Weights of a small GPT-style language model, trained from scratch on English Wikipedia: a variant of Adam for these matrices.
Each number is 128 + 24 x the weight over its row's rms, rounded and kept within 0 to 255. Layers, rows and columns count from 0. Numbers have three digits each. The size before them is the row's rms in percent of the matrix's.

# down: layer 4 MLP down (transposed), 256x96, rms 0.108, rows 192-213, columns 0-95
# gate: layer 4 MLP gate, 256x96, rms 0.087, rows 193-213, columns 0-95
# up: layer 4 MLP up, 256x96, rms 0.0737, rows 193-213, columns 0-95
down192 096:127124113109115119123156154142139110089096134126117138083166128072133127068126153127122120159152145119161145142156090112131168066115094130089144141097120147133125098165138153117106136143144144133097095155129111144114137130142175141111104131101163131130173095128176136113108100105126099154
gate193 101:177136126092146114157146141092138142107164137143177137127167133121109171131098135103135135137103181164111149132149080151120141155127145161106128158143146114161141145116147181164131102143136091132133155127118151146127107128128131134099130104082136067127106108160132099128142139164095109157
up193 104:136115124128122105084124170125127072112155153094137163141127163130141137143112155134184077153149102112140123123125156154138125132092143142133121104142137106135121178129121084143136126169146116129117150146131153115144084105151132068102088114112105137169126123134104162081092098130113107149
down193 102:101152147136139150147123190146099095137163164130155119195122092109124155109095130121113130083140118105109118093145114136116120126152148101137125081148121162076110149139158079161127118151122129152103137163145152133131130107116164084104110129130101146130143103138167115158165109128136117123
gate194 089:150144135146111105110108102130083136107079129179131150134118141129124103138129134126129104089140110128167141132101103134117114116140125103117098135126128114135140134152136098154112164154132115146100128096134146069084125128124086111127103125108115033090161145138132156128133136189103102152
up194 095:126101116125094107140124135135129130110138157148106185162127142132142131111149101092127116113135087099150086095151101121140112120137164153148132138116138127150141179140152062114100146132063155140102124126106142126086136172145086097131122116161095098143139141133165154105141109150086132118
down194 093:157124095106165132101193171114152123106125156127126113174132157141123143127116153137131092074108140123125142160128141144154175195133128130141150143158113129124144126129133170133163108131134129109160107108105139151114148136126159181114110140129110152180115102129135148138120178100167121122
gate195 106:112144112099097133165130124114118133157155143082146157116124111085144117127132142140174110128146117134092101144175139148133152155140131120101112114190153103123134131133183125107084088139153137117122151133091183088150134090121120130075106143135147160121083124106153100117105121139139131103
up195 098:114101144127138158147121124172133105164141126120139070140128148124146140095121123148177155083113103101133121119155102177101112135104152103119120078119166149155116112144110123123152070107124135131093117144155104113143057129125118106145145133152163144141098088114123131105120100127110087137
down195 101:126137143144132096152127138133148097080135095131146114118121121125133107174161149143145110169127168142099126063112197158124130122143175177129098094135133111126100107155137133123130129103154121144131140102150133115145083140100133134126111098097095081149144104118085150151149129145099102145
gate196 086:117087147105143109098130123102155144119147128118089154095088173094128137125134118127082117105119115120135126069109150098145137140175114150139147120152097093128141106111140112107110119118106145105119170180124143131143103104132126141149135143165095114083151137131123127094172186097137158095
up196 096:141107095153122120108141091099122171161102110134098151081178123150108106132107096110107078176133111154133149096097141117134144125147115111133121109119140129126129113149131145144152157111102144119102123123127137156209165115113137156141128169160111112124178155142132144161142113126178142144
down196 094:146089134097135124104156136164151115134123148116150134139104104122099175160115131183127092157134152131120176127117106159099165132128166140105132126142146153115142108120146116157176179111170133144173147112125137127110148100099146138161132137140166119158103153118140164180093146139097115131
gate197 087:096125130092123148152169179133148081135111177113174125120101115155120114109144141141136136128145095142109096101133148143126161137168101136097153114132074134170148157140155131146101104119134121144119094166141105078103123117181111096122102095100111116133125127125167145101106130106165131132
up197 096:059119124083097160119144164144125100189106149158146146158079141086124125144138156148113114133114114126128121160101154086120125148107159087082135135115082089126123151145130121101142130145145137102128144140121144133090135153129114080132110107105132116108106125150138150161127125125106175139
down197 095:130131181096166139140125122113144088153119117119152159095115119136088132189124097119144110095102114160116182154137120160139118144141149107131175123134132121132107177165183076096105112123136103133119095127155114113139080138153154128114105128141103164154131120119113131123108124130148139089
gate198 102:131095137122142137082128154159103138144113138130122157136118076146135159127153123142184157161084086136133109122105110092157150125167132116164132158106156099167134148097079146129092122104122138167132124103131160131113146137143093104133147070135128132121139171161159142136102116095128141113
up198 101:111102082154147186147142113120139106155111116159110166088132124090131146126109140119138151090088150169128187115144129109093141123099106144149112120133128115143127100149131115159157127118098078125116126137110148099149120136086160152137149164069150126130117107079122118153116144114141104160
down198 101:117165121105136118107172115097146124087121122144111108108186149123124108149106119125161181143121108101155125106141170130111098111133086106117133170105108101122152159129116144105106139088144146112130138086159130095118100127117139090183154121148130149124141118117069109118084126087121116144
gate199 101:151158176115124129150097184128152148120150181133151153145110100157127145108148162144164143159121150157139113192167132131111149137134130107120125156142136142181148137104149080109129127146120128154120110135140150128091143138174096150104156089125134094108129128129184134117135137164149122140
up199 099:103118128141132121147113122117141122120132142089121124141199132116168081140123147141078115084083133108160125132170132115125100133111145135136149125128149143073144098105122132122131153108132065156136152159165106155114100161121121141162138144147117112074094121153104089129131129076137124122
down199 100:101124184150104092127108152148144114110135099097137144113155190144159130130141099111102122140102115102173137076145091115109090142097103114172138142124114143123116127128142123120112146171129134102150121143116130128109146172164132105140066125142112130087112135163090092151110116107098119135
gate200 108:091133114106107143086129112131114128110126140105093152121130111129108188146111122107081164092107137068124118111138082090179141132154135158102128078151131116132160118157126109119068151137159139154140116168111148141131117098158131109137096079119132124147149123156138111123143139127111157109
up200 100:152077185173130110159141102136066109120164149107136079094111149094105124123124126173137146123133135119072155099136150108150130129078091106096136109138110132098091104172114122135107151140122143138100139125115154126109122137137143111147145152115130111172122129157124163099157138128136118134
down200 105:145123138154087134144098125132160125186171115095103122139184137129142162088104141160136164157119071106153103152090145156121106148097135159158132159117140117144106170130132150136122144120143147085142119166135133119145132093125142129130058107131145113147146146093108154155137132127112125131
gate201 098:116120167104118116108141141128158186116161129112083106118118111124135153134108138137125106094116123110090137109167135135133143145147123132129162138129154121140118123114121155121157103107110097130115116107120182135116118092139113146128133062091166128109104151089154156069126099093093112065
up201 100:143154181158125133124115141134170097115104172135127146113120102147114145153123084109164096109113105167127145101121142138113130094110128146071114140130129109124170109136082100113173154168130119098163127156173149100076099103122141123182116104116122125134123109099139136111129136150120121155
down201 102:134192139170108134139112138116150082129096119128142095133133127143146088164163087133124145147151130154149138070105118160156095072121109113096113085130104131117120103153173092128143118161143129127120133128191121120118114105140163125121142128118143136090124131138092130123136123121076157120
gate202 103:140210120144127150133160142120131128101104144136147139130153141133073146125147124126166111121104121143112130133114159138140133138147066075111148113139091136111131158133145117097137098128181099106156161145144141115111115074103105124177159141098159122149122115130142092136126174124149146127
up202 106:101109131146146105147115127156130099178084157104151131089158145064133152150104120121116131083136096127163127087126124112091155120129113105131101137109118092160164138120165121125110196162113107150151149137172118106127107148131150097124107143112134151126144123151159157164132116155120116146
down202 102:112143103141155171111108136139083135124130113094132107139110144155191128144135137111134117106109139087154156177122193168111117142115108098098102110125109113075112105121065135108116145111111141123144155150116135124175123160105133149180129126139117109116151155106137142120115113110117166103
gate203 094:091087110102083141122136125121159068125145117115118146112155136108129180121146163163126107135138124140166134099180131107121149143144111087133132128157116120121116111110149139119098117118139135145126145124126087124171143117162144156137162118078102124151132099135070143141114186137170088139
up203 095:126136109114131120100128164143150148116089114124117113116145145134181136119162146168136147179152135142125089105102144128128153125114159149125155144151121122108109130142178048152117137158133090081089127133124132106143086121108105076113079138097153148127150137162135148133161118121140144110
down203 097:111098155138169147154103149160126143156060123127108156102130119174132130094136127141135144124099079147122147135178150153119111155152126120110129132127124134153122097122149103144135126111088150131122105157167107113124084165099089157092107101098142127137128103161142110097137111174088109147
gate204 096:114139157159120118138141162128158182152135108082095110124125139120112111134107120163107113118151141136106115059165099120103145145136101115141147162150165143105127129113155116118148157138132131125156125078125151127123119143110159113102143100151141035113120088171113118110141135129153099126
up204 097:098098123152117110165104198145122096128111106091153139135106136132112113141113112096122145086174094154105113135131107128094102131152183135151128112126109124118095135110151148149105134099156193157123095138135145099102122162107126082097115147147135099096139121124119105150153104147117126098
down204 101:109165127126144135153137124136097138189133120131091137138122115107182150193125075139122145116112158123145108120149136107086093071093137130084136150158114153119142132116139136117114110109108128125088099116170109134100132158153169110119094147127136121121152129167128120165124118172127155106
gate205 107:145141095144142096136168152143173156138122115120172097109141133150099110146159154140116113165129141124099089161100103134126115154158105106142143093158162133122148165147142158103140134127151142101145120118080108080170098127132135170121147133136108093106179127109143109120151087089121118146
up205 099:127157086145142109157120150109130147127134125125133166128065118123153115141110115144163126146152150162136132139122117151154070138090160134191128144140097141150140126099139161119120169140105119117161173165114124087104149155140133139111118132169151075083110145141115109109122136162139101154
down205 102:095158138095119160084176116148111118139138128112111114113107135127132142206110121152143140083112118137138103163137156128122153147083098139134137167187116106111114105122126132121122101115127126131112082134158130143075138119143143154117097153149115128158164141096165174146127147151128159112
gate206 107:098132137132108126132115092116134144137157124146153072128145153122118146132163160134092151118133146090164158112157138094111147171130116135148165153181143140110166158083136126141127127115138165126126170140115141148146177072161126160138115155133125122153152163124112115139089136091157127088
up206 098:140133106120166160096122140150111121136092133124136090126136090116139157131108116138077161093108121167127129142139131112158103151152090094081131162127151101156182141152160156136154162127119072098126090126162136158147149124170122108129101097116172122126130158094104112128126131135118103128
down206 100:130137115111093095106102097114152121074125155146154140132143141126141127127103143122122128071130086146159139117131163117093170081144110171123147110156133095136118128107121121176109122137146104111166108130099113144112133122160179140144099116102115125146126141162083124162146150077180121118
gate207 100:109119152145139101124117107145110141100094163146079120098133105155070129089110145127159101145145117123156095129083122138126140148135115096123137129143186132113157118140162135127153102118119160115105137131088118154151109089104060126148170126152115145156156123122123123125135137091072139099
up207 093:128150104159091114135147181095192144151110106121131139122150089110120085103126157114127119100139164137090120165144106090105157145117155144144139113142121146100096156119173084131152106138137099130124176099134140142143131161101156130111122138119147132152125071142120091139126129167147160117
down207 091:106091130115118080117152123117130102105124096150133150146163113083157135119120131123103101117141115171133131129125083092148161149138107156127158139134142079125136149124105157082106159197160125104134157121084126090141109141134092092161129122154150124134113196109121106133124123147131118131
gate208 082:117144132137113058159133152128115114123117157082120109115108068117119146154094112136122106151135124091120132163154116108160138145127100139115115141089105133108138114192138145135145163138160139134211148140110176122149110080154146131143129122120091104098135150146129133136098125127139137119
up208 093:102131110118151119140104136102114132150101078139082100135093137108143128091147128115176136130135163173165133098129126111081120146093194124127163101127125113137143141126152130119128093104136122141076129119158122164093098162126121077153121159127133142132108145122145126111153127106073104112
down208 092:158132115186128124123131107110166143160127164122144084093135111100135130107159092102146086144139149107162142184135105117152066076144131100131105109118135139112106109134152081084128125109131116096136124137142127122136087114139122137093151134115150097070100124139155112107151128137123116147
gate209 082:156183152128110131119151147130119143136143152105180129152094119127093125153157134122102124072130155119106127133130145164143094118155137116150166144155122101141152166122127139131135138155113109075118156153086124094104123115130129172133087127160119105103138116111131109109125181185097165149
up209 093:132148148123099127162108097126115166098134148148147159127101115152113141132108117171106109085095198105122138116123108114115086127097093075145143131173131149166126133110142149110181106133166105124100159168130134067147133138119141124148098129119135116111106111126125084117137148127099139135
down209 084:115117115107128176082167126111126128194141128140113107138169158143136105122129153160144135149133128136113118148147152140156114073108126125132141125142151157090094126137156093090173140074098124148131102093140133153110141122122081111102106153109186119111119109153126137170117149138143144150
gate210 100:142089139133165111180111197148141150148133150104119120127148122070154149102118123160143120129158134162131099120106108094129144140111116133163143182142110086123141109136137150099104104142134135133113134119089149130120100125118138147141104111134175104129070123138126079107074123132108151102
up210 104:123151143110129099160121108132159138107147106104120108135124114112119170116127131076138126145128100163148112094136112115147133146111114103084127136124114160134153140151086151118151111171089150118137169119091117198116187129153136168124158114101136131135152156079132123119183113096112110116
down210 104:136149138145093118129139087124102152078133099148113141172113145111124140197136115104142142116089110116136116160125142143144111065109089126119140080126108152137126155166120125138160151124173149127107128168127139152095125081104177145151132103139110093119131145145128131132168114091154116141
gate211 090:092076140145093172156171129109107100099158148115147139139152100106102118149124131143106143130148127090098116149128129091135143122156166108140115166104125102153132125135130149134046151134120088199124120167116146113150106151165122103126123105100145120124141142153136159114112119108127126136
up211 098:151087106107125125087127113125111137117147135135106118148164139089139115111136143135067140157152132113105091118092107111125136119107138116123173123146107079101157135179145147122136097099120128125151170120093127130173069131135110128107084121146150167126152128116151129105129170089133133180
down211 099:138107156133136161127105133134121114162132133116126138121136087131110177093105122143145122140180149161089091070097109153140123134154104142094149123162124116132095140103200078103106116153115145131146135132137137142120157154148145100081134144080173097124151108116138138138163135130127145118
gate212 094:117081135121130122151124103149132144133132113095076112114138107106119136160101172143112150140108143136143119104106130135122179157125143133119193142142174114139153101150143153130123079105108166184106116081134167127147118098110115091113139124127117108147163125142168130121148120115171079116
up212 090:121105098141124108120102105138134132151108099103094166143132133115130081181162114116101146131129105142132071081069108142136102140110168164131128151127105113110106102108143162123128131148118156092136104132102133153152136132110117116084078152129099149151128104136157163142150152120149154084
down212 095:115153144121140132147095120100120138146145128157164144134128125113085118118127114159128147131177110125138134056132139139136103053109143140089128166125116069123125135127096107166167127087143104120166126134142134151137161144126120130153088127101143102116179121110119131116150148117140173089
gate213 098:114105138122110175170092137152109146157132132156182187122103064102089142077125161135136111111102140155138154133137084118148120156149136119157106134137145127098141146151110120109160132123127128162148120156127132151099162127151108148096157131131116115112116165119154118092089114124099161130
up213 103:085079104143123132117146139147120102178119146145097166120161137124105108118129101109103109145145113149114120121113138101111146127117143105110137177132151157089157116123168103113072115172131134108118113137133151147175098125159101138168117110147159161149154113109168141140152119077114123084
down213 105:167172115102114137108150122106145126099130091109133121097125085114056110150136108097126145127114121096105112142087115134101106058132124134129112157122117109115113127098140124081160146127153110087147155122145133101090113154178148136106160111120130131125148146134099126136168170132167129139